Each number is 128 + 32 x the weight over the matrix's rms, rounded and kept within 0 to 255. Layers, rows and columns count from 0. Numbers have three digits each.

# up: layer 4 MLP up, 384x96, rms 0.256, rows 337-383, columns 0-95
# down: layer 4 MLP down (transposed), 384x96, rms 0.248, rows 337-383, columns 0-95
up337:105116102116131173107141137113132102122118141098127112099149112141129093051134111147107163133107115099140135134144128163145133153164152158082147141095147100124110133120162096093099124141091071118135138117120144116123105122147098086127100143168162116131203117148142132124123150162120172120
down337:151093155142125108123122121118115072151196140160152142114132126123123111137089147080074099112115107164142121162121131116082102117123129095130105112137128084128153182125141139137132113136125155150137089137130117146092126109118143120082182085106098170119113110025136140136143114093096075130
up338:123114139140117141120070115106156139104182122132188126157113181140109109150147087164155140141120146179119094122140154124108220094122117093080088133130129168099149122142157077116135120125110167111109028190160130203142080139088154088132129070167142152126102154100168078136158167102094142095
down338:108145071089186092174183111140172140094080142145107141141140082076188124129132155041144159172147129111143077119138123102206128113112075153147172206125093145133120113146093098162123176111148160187133162088140133098198096214183091073123158071078162098136192130093190098123140090053133143160
up339:130192113126171128118080086230159056073134147141158147175116095113121111180136136159148131060142118090145173058187078128163153138116170110166098150089142169133114122091179160119112109106168195104085076173099100164154173169109099114147105166164119087101088077168182129140133145144086093093
down339:145159154110140132156162154136132130202156201173153166067046102102125128159085079095161125132115203143139153154129132203173094071127131161114140128153101112025182116155086070111146068168050131159136132092148105148163097172149190154090119089104132177139175120165124128112108050185084094114
up340:154141104150134092069134090120171094156110143073104145160173103130142098132129070115128171096121144106053170132114116143109115139182171109139111164126147145107068143094101099106125159161148111134116121074107150147114172125167119194076118143171124172115091144159124110144150158113111119143
down340:037075150084119095167093130177100159088143096139108107181091139146101118124146119115107173116130132145137057130101170091152155142133113116091145129129111097142210143157155181112144129106108174131153085176097145154109084123096147104161154126116147116144166128127156132102084111135116162080
up341:139114110157177157031122171097189121158101156124067111130032109136187100098126157089148092139165163122094156216119133097113085108173164129081166100119097153162103146085107149153115137141030068118095103154149140114111105121187119229107144129149149161151201103152122166098079143070121157137
down341:179179158129090137178150147130095085200118106178159109119203146111137147154135106156148108138079137082179146132102050119124163110092101122130133172151124163148090105095137087079090152095185166139087173073134104157162121156073107138153073166135163123117079132114125112142194160136095108085
up342:144124127065091167137119124163133129128141140090100148108143146174120136153208150146110128181133105151118086152156118108151159098127130154140102119139159113134101117116119160176099152152117126115134115147143142143139127157143167119088160136144137197114098091194139125110154136091110070125
down342:132165112185164135133117126117124153131132109131160122123118120098121138117092094137168115102122099115139180101119103128122093146120144091115139114119066118109153121135150105113163115145149136177113142137126140122145101098155112120141139091098114073118179126061110090135139115155125179114
up343:116129041137098148163131151138109144107178129107188143101103083130140083101174101141112174120178120082077161097130098138130050146096110139116209106114159091095131150136106100135151117208120139115164194111110073137170163044134110097153164057137132122153111117068141103198107093125150079142
down343:153110167104159155117129106129162040145107150095134148096106104064113187096110155172181088140104104212185137138120091085100174126199157142150113167112139139113167152125169153134068120113108158139176074178135166126138080150131114081106140137166195129115129118123112113119119125125093105166
up344:117166063123158136134106061160149134146094115159088094098147142095115122133125107158173100122191148151187098166131048096152088131169166146086147127168139167141160136112109186109119157093089090173113133125100112157127125188136136135159103116103119116166115174120149157151199146168142086106
down344:126182177104074123214179140085134117133062089161158139097166169114093103164159131130207129158138107133147091117089176142100173123121173152123157091120106114123105143153105160125191185091089121065127173103112136111159160125062110136148122148138110121169176115138123133139071105083099174171
up345:172144096156185065153118148124076157132085105055136142020153153145119137120041086132120110126134151136075093159151098192126058143109149113121122149075139112112186143096129108199123155170069127093129148116148185137156177130147114140134137127040099192120152114090150105133103099086130155124
down345:127146151122089155104103091128141087165146138148110092228106123094131130172192118154090157102114072153152140101092113088129135105155094115147098089157170107139114156164123097049163091151206125154122073119124089128143078122128159105127152067131123106139111115093128158174205133147133086139
up346:194177101129123113184125162087151148140124181087137097121177125143130121086133109126139096121113135066153141122143097142110088164063075074170152145061103135124126089110154141122116096127119148107120146119090090190151138053126146182148132183138144155081143163154111079134117104165117105140
down346:138163102120111110108092178160150160121171128121181140138133134084083147142154154077084132126133153177090178112130182078229127143136106114186124147224158172115105141113095144178148181146143108151122145115129136095087131147159089136142142092114157123084103105137134145124142126108130096176
up347:134141135116108071153126167143162164141122163134105106171119094106133130126069123106147087116172097114145162138113117137081187139111096113184155191061125136058140155103134128133136126073163117073063091146089122145038132176131148139103103187201127157132119176182139178134152089128118121089
down347:136149148153136116114117074130144137108103166122128133158153121088183097058106104099113085142109105136130045076130149116166095116124155137188100152132063117152056152133114144134118105126131153144122135098118160114197116124163104105180117127054143093135113091134107115060126068117085118185
up348:093129100113101071142150151079154174091153085138123159097124187124094182104103104115087077126107065186080079200205107111137206172183082183125156118115051143187112123137117119109130067103080219134055137132117157199131109115146160113107068102165230060112118126153108160229144133113138177116
down348:117169153113143165163089148132115103137083113129136052063134189062144065129099121121075117148104123100166055185174131043098082153183105122187161122154084131142110130164120141159061180062110161058141108125131200124047107158093060156139113190107154122116085087136141184117174091140072134126
up349:148137170167139057142134107074138140125098119155172139119147099140113147136134111164121084163154121139141114131135124139150156145107139130134153158143153171148124099116106126135116103117116109117110147133129114119157134099127118122137143175117124131092084167139134098131160143145137133117
down349:120100128113129104123120144131133134089163127143188135119093176140131160128116149086120155163124160106125107098141178141098154141113119120119096119117105141144128120131188123143145164116094121138134156114172121124090170137099138124132120137150119175074121166140182115090130129109142147110
up350:064158159137147139131090095130107111082121134159154115121100125100143135112118089164130152107154137143104064097140163098119178141125120089141125147104172076110095076184119150124097085129142187117131145104167143115166104120107170145106166096128103179141173169147199128112096081135136113106
down350:099044197191109170098185106168189144160082161127113102139145107151171135148147118143140106131110132155160150117137155144099082139107157165124120109149087153144118145142159123091062137127102120112179121158123110147093104112120103145113134092201129105146069092108075098127183102116166105140
up351:131123166107129125098129122138131134107087135153131128121125144131120151142145088097115100154111128132118118117132112102146130101107134155127125166138115131121119124140127138134125132143123117144152114127126129148106136137128142146138127144122157152116134132149136118118145116115131119132
down351:116151104105140150122129159113176116154116130121140119137086108110127125108139199106143127154113111154142101148156135149129117140126101123122147122130084144156118131122105141166121151107153109133156112132137121127108137129168164101094145121107103094136177118129147141103075143119108143127
up352:132194129165170101194108171127189072188062145132120171134117131149122068144095166170176063138177123139066120139156087148092094146084124145163142157177061127171127124092124103149115134077119209141132179056075115101097126050150136125107079160162092074116093138190125133152104103224098116145
down352:075132030061122095109069134141077146081229150125230086151134132154131122092176129084153121113103145103100200137128164172205139045103098131105136098072106098150129136167100108132192105101197106169093121146137113127131182126147136114134128113156147070114153078133101143132124096176163202048
up353:112121147108109137138106161132121135118146132125157135137103142134098152106142125124127150122117118115138131106131125111131125110096127125099131129093108160127119119112147114130158138148137111110113132153129115148132133101111151114118123150144132136123099150110134168120134099137128173113
down353:128120118135101108120132103134123137120118128134121109099147116097144093106118126137136115130130126133133106111116131116090120111143102125139127103118136114111107113141119111098105115135115138128125117104119118101096121144131126132120125128106126109132155104121132116103128130112137127137
up354:130092107144112110138162229160152084131115125176170098135113103131058126021067162144158115110181150111142109092168144176092164104054110095169176155140114122046167118147172131134121097111116176126075112098104135143009130138153116142087116088185088204132123142178086159098118074151169106174
down354:214180207133217059129212127104135130099129138144096150141141153101173089139132107219147137208162117158118081140160155089056139137134155152168105163106142133177130155117111113162025101056192096125118082113028130093171141178096120191074166054104115119155084161107151138134117086082167111153
up355:164215137175144146129148187061158158175058167167143144090165154114101102126071052106083171119107133138152142137133140176123113149124140137063139140113107188119086150181082122084143159114156098157199124164155148144126206131149122118089129122084117131105081118081125109168142189111049213151
down355:215203159151042172125185198093078082106121085149078064064133156068124147173156181186216138108108093106156124063175154151201187101093147185125146179112082114099092119196082131157103131084135121161198173174142110127127137084135114171097122045145083066118137098112143085114111081082169081134
up356:196125136126160109109103192205161195110130044087079130093139084086111136142093093106109150147183125135120102138136152130181123137182130185082118156189147156135061112230086167037120117042183156120140171147122085123102076050134093159113151105177099092165101108149087137097109168130180122168
down356:238140112132118103075113143250060181108129070138073063112139127116107122132135123065081159125114121149093112172162154181184069115186121255088084148193168180124089098126103167081134165137180135136073153135125118140069101057141087078068160100142154111159045085135119132134130129120165157122
up357:081135109076085135146137163072094062205105132087034089116154131198151148082134149041149124136095103210086098143135103122063091192071131144162199163163121133165117104111155103121083077140128193140140108132124122131157115153102116215073152157171207138166177114020143134168185103113142105124
down357:122097156073171045120155095097149179034129120095103119225163180132170117180154165091133105120129120131105155121164195198142111076167139145109081094037148139086133091078139077104101108137131069176116125161163109188132164195090163144102145161056024176142130173218077163151152127141139103174
up358:077077159185146096075141155141157145099117170123129138097140148073127116177091126164047128161117111136145131181122180146155118088107125159127115114156129120076163183140106156128153075109155092075124139195130127129165140129091103096083134108154147111126105103118140175156179131107163124090
down358:159169095152095105108088106134187115104102098128065105124140143148059118116179120112135125140132095094089122122114114165132168080077152100124181116145140100116148113146103092112152152175064143157140159107131169174158165176137157133132147065129059122117159114182107139046169100104061161130
up359:128154105108085138155115123132169137099112144122093119091135107184073162169115050124132178076151143169165128078116148160114120155064138095151118106149208107150154172098159108059165109216146143096202136114095123185082116120126128065121143079115148197143105140137163150098147098132162155127
down359:167112129143193158146085102075161125155132133157117152145150173136135176128118150159147192168130102107115086125176120087122135126128136139103179068093128145112120130143130165126153157092121182152067080097150112117119198134097115105164108156130142137073137125131129152165094091162096110168
up360:125118122108126139125128151143161143122119123131126125127111124118107130127117134138132152134139146141117126128107151119117149130128140132090123138125116131150123122121122122135102127149157158104128132152129104145150106125140131134134134127158099110129088136133122142098130144134126130127
down360:159130134144132135124134097126105117128136121119137141133138149141121136134143144131100115125120130136116111135133116122138111099137141146146134135129152115130120133134120145116128116123119121132134114111119149101123144118112133104133127131114128119126162132103112116128135127131116122134
up361:081101066116140166085071097144050100065173164116052196093140130145071149160146136156151116124156196093103088122185103089079145108076149178147161101115058081124112123129162170121085150145141107171132110139201130152183112114167137126118157152059141152155112125056164074141111160149133119096
down361:161119147144130168087013095142153105139146154152186156176073126130149102157132118154120120104153182114122155160186156106143125130097050173148122056136072039116070125108121141139177131158196029195131138129138180173135114056145145096181128085049103100108119159125151131120160089183133174118
up362:129093056090135087091124125184135110080110143072095125162154102171139186114147099134148122151170132169142106075166125091124149113092167158147089166142204113166130152209066106121080108109145152182131104066101147120177092169105115140071166117093133198142109097146168132125121172062089132138
down362:153178151135154121153096194065164088145110138093164158078140092101142131112143197216126202082094200167091159148156102138159130106123107080091181188111109113124088172123126103105127166093145130167088133198134141105077111114125120107199199091178079114150144101182100120066139092176088107078
up363:139150141121152090117153053171176114128130181081115072130161148128142132097117114166172062052169132125173090217102117110132172141116134143144117114047051100138094121089113132173147096043141156113144096125127130144099172194101142085107189172156094124135178156141146140095126083117107151122
down363:076130185119120174144099143125119122123095102206150166205112180058105150144151162090064176181102117102100192036160150112092110094146098127139123132210168147119157117119111145106128129138132126168116135095084122134139063139162158162137079122114167130108120092198137137152096152120125120180
up364:165166163136205085103130107192165113107156062090110138131126212039089142116071108166177107123089159151111195140092091078142136138092110127142125070139097179104144149183100187156113113131124121123092106132126083120123124147123149113105120087134160091130098186123141150160110162087156173120
down364:139169104112075147115161113131167099158079132129153162168181061125114121152141204156107187138142106136156063152147122144149136138152124156136141155113131100171158127131141097132127135098118123053185129124139127144148160085146130136143130118142153070158131175114132143122086150168097093110
up365:136158145055122123129125121141170113173101161113130150128174143128185129156150088112137183113130133120088140126146119113099137101116126118156126159116138174091088142120111147151112131095138103143153102120109100124138150163147116093146081086111098160107116166151142114136158152144097066186
down365:111114101152144111106121141106144131077180093133126109112079136101114112121106126117113112140152146134148157144090150119166113143159175114121109158117097109110151110125122132136162154143135131101112121100093152127085091116108132141116131153161149160179115131140121153127102085124170148107
up366:089185167154101095162125114140165102142123185117140187103152074142149081102088109122150181086119124090131135149137145111174109127143106154117119131123094130137107201107126113129124150138094136112105149097119134122149166126116074144154109174157142128137165102122095090170174118103121156140
down366:147101133057137132114132121123091101099110121138090120156132166134094122168134122071143091144126140199074117138124129184116095120128110054165132101150143071151146071088076133114112115128118115146175130120126132116090122091142134122133159148105122150135134098144108119111094128133165146088
up367:204112143129060156136064078111134111146080137178166176182170151073116167102088064106168182079121103102154114067120128160081174087188115083153121164137070158098164075159104058121103190156152111118149171119138112170157147143164121168119137145100123087068103141151079108111149189106159051144
down367:087166061115166084143212109103111153110161115083140065118123173150096086135138212088089113149153127119077106087132125178128089099074135123097112123099202128078066111134090081165176145119118112161140093093147132160051118120106096094110124148131123178153116122099118160113100109146149186157
up368:135120096189113131092138089097124126133155127133116038207155132105074143120060099120140155150148115077149134123104142099125056142111159088141141130201156159120086157152106148086097136157125176130103183103119135188151125149108142134135124113122152140157123147183166112160146090066135092112
down368:120100199088135163133085161181139157095122136103139145105131134098144125128121146072138105141122145200101141120129112139157162167109118144157132136117140090103149160111106105202190155100099086125144088106136142104121146073154144137146091155116098116119173119125125126130118144210165175141
up369:160114144107123081128113185157162129149112167090068107158104190148168171138050086115086096141208118090094135094173160104125128110086122164122063157120132117079147131056114124105112069115172101128142160127130130140096107172136170127133096116155116153140105082153118117000173114181087155103
down369:112170167118135096014122152111091139153115135215156152116144140086108128128132160141163121105123127176100130092105187154131147123138155158172133171106132116119114099155139171117158147064089173126182104175149171134120133140115109157147103122131180092078137165171159107145020122132091141147
up370:089127129118145133161166109147054111108144127080127119140133113164069125153122133146144139159187125127113129094141126113134104127111104143147140098204124175099131128108157116137071121089160129110113086087132161150107130112127129084100117133136083105149120118165123157108135156141167121100
down370:117127089092103165110101138191144122142154116138106101136140103139149176117223175128140130112107111154108113138155137146112151109141107134128054154125148149131144135134125136185131158191124172132141127133161075048068157153136174130138110091100158089159104095088099084195120114106099167153
up371:148104112107086212069061082104126119121103148107105123130146104066150144203109135118170170143153082109142158143178148146082135106118160063079165207109165132135121123151123065085142104023032125112117135173098162100165141137062107207118119146115095190138147112187122083138141211098208145176
down371:110157161144130091129171106196142132130162155170165112089148155131135144126143130141072158103109131133067175135078087111169130163142066157154080008123128162145181140086168028133067138178119170113127128131134115119157148143138168127151167156074139114112129170097073159091116118144025130126
up372:197049125057145067172107103111143151088126165109133098087117114111129148123155100114087141119149150173109164109182095159101108075122137136179085099103102202130160069104192112156133137113129094144133040191145128122122159146167178150146082147163126143104063140147187096157146105101154145103
down372:115126106163174162136109130154095137098151172102097166163105122163157047135152138148218179114065076133093128146123108122113112123125136119074188095130141080120095172147145105173079117126134137120130162100093176127149149169097132063158140104099116056198154147142100103141132097143131136133
up373:148136092152071143081138152162127116181113164129140117162169111055149116106084119136209198056103142135129139177164143113167107163158087139143155133161146114090109161069152118191090128009064166177165169108106113086129118082136046101184112158120172177141181143190130125065047135141114106140
down373:117138165121190141182098128079175116137148085095125125125129141139172109118144080049140164176163113118121160125081091121127213160128119121107132160149136176149160084164108141051148105102189131137120135113161109157123094146151235104124086172151144123126078137115080181099229098200092154084
up374:096143161132085155130109147113153081094088149182150148130123197085118077178119162116133165095162077142121121112144104185082077120148075132101117161187094163112135133078160078124109104089090152127192141100133116098180199126074137171130125148200096114147141129072119108158105146121154132115
down374:083133054130168126140120146081122148180126127125133129178143082134151121105125136068061052167062148136125147120091109153113137130085115066104157137166161137105144179208127094157162165162195110118069126114133095149070162160160089095138120107098145148109139085165080162099115077157124182091
up375:146135166159171126131114119136104118101099167142128113125151079170093159158134125156080139114125084182190101187167137118148107178142133084099096093142153087172126123077140121116124125127158123097075130127147108119084139123140150058097174136099122091181131112096182112171137109126102117119
down375:103125104068130112155164154089162148160129122103151158131144241117143115112125133127135142114131198075079157145100054135141114124137133116137126138111081156086178097166138111095123115132058149169132112138111159161176133122083113148143121096147111201123128139149112157107124144116164148120
up376:103181061094155042115180091137128079153098128169137107104139129115165138156116112166087099171148154207194038243130116072101137112101123125088142155181146138200179154163093153148155093053129059180096151179078098100125154117054148031149115049112134177138122149180130095154131170156173096133
down376:032140245179000224138152151135144103122144092148170110134157179138100065121125228110127145130055139113191094108065124195168190130160082086078106037152122109119104056116142082149178142200112149156161137166135132140104150065129004129138102216153176068140148014138187154173149229101164193124
up377:131105162091101099113128151105145142128107153153120120106109147180146125145171154121097171115116110152107097162144122118139127144128090103090060131065121147168112107121143142139118118099122126114108099159157115144135127123184086179105139175168136169102137113125166114144164128110090161107
down377:163147163105102109133074133132148157096162144154121101094152099151116087180135091145165127184087140149114108113097133108149124112083165109086091161152092147135129128110088119077137144131146130154105158163195112100168060073112138142129160137156165104132081133124122111118110142134140123127
up378:134155132199073091160156113097118167188069140154163107113177121198140104149093117153151133140150140148145145156185171091139133169089085142067137150122201088146128158162093160124143071118116166091119154178110113187125045068113174157151173137106162091169097102138092137129117099131183092162
down378:096103124114139169125124140118177141101113165112149123064120090176115128096129105091135117194142133104110124134128133154130161136051170135075204005119066091127134153120120145192157167131187087111146122186142137127094095142180088106102110071155125155176154196078143194181059154106151121088
up379:066181054176115140100181103090175104144120126177159106132130047085142135126115104111180132092098101146080168192069114125125112081144098109127124141145153169087114128184079101187108160083158124137156141086142151115123144087106139099124109137135144145130085123224082111134122146183149119155
down379:142065152046165148133105126154115169084145112071132142097091110143130084146170097079113181159176124091125113169190135104200158063138092148105093107112110079169148131104108112084102114124061140098126171208155125169102133138186140142126176168061140143152149162099119170117115116133143115134
up380:065084118102137107102155116074154124171169138156054155187169157089091141060169186178135143156137061164105078143188151157141059090067144118083113142162142169145095149157161117159119117103148026056158042144145125212096083030122174138078151169198149060133059184171174129133191165099077166091
down380:128087110084147105152169100137205121147137088151097108193103197066099157066135153194166072157154083117119103164151170163078125111124110069131144165140197147126062156179178147192149083112146024101252027129116171190083139130171178135158126201124184067167128126159147134133094154146112104081
up381:164172136184177109073185071111128167153144093131056129111104133120093111153153109193196066151123122139176104109162129104176153150167106095181132110085164130175101099150079157157100056115090175160087129152119103088144079131109116181154194076098096116159124120102181083093133153075158086059
down381:086181084110099086143110082109162134106153135166184117161135089147089093118076084095095095144075151160084100153100165184200071093100079075103132118102118178094142140135096113097166219165135173080167137073166127137101163123142079145147181179121148111128145170085079184087087079164118105169
up382:081095173085129216130107130137227121127091142106144162135156112106048140112072078113081160192137113095155190149154137141141185142104157201152087154152111200091087172156168139084178121111128133109129066192159107188163168101095149083108098128123112124146171103104122159124139093142130108133
down382:131198119152127071137148104167106146105110147106184083135180090151172080102081145070152184100114161114116180096140062150127109145162125128096172115116088096166169074092053111192048097165121103134137098120135172149148152148060155081126123169160109144103183097129155129159182183127202189102
up383:123123115135135106135139200086167131157171092153101102127169182110104166150079117201113060171211101137105129143170160148054178104106113094146107147154148168121127092112140069125062147095101197134106224142072144096057127203106112119104115115094149080101116169061112098088170178123130112118
down383:172076143098164140058151085202062093060140118115151222122051061105189154150133124062098138155080089146182089120153182068128073128153158131126123115060157091192164171102171158144157088106118107129087080177147140164120117067122139155102189142110110186129103088159129131117088104089166114139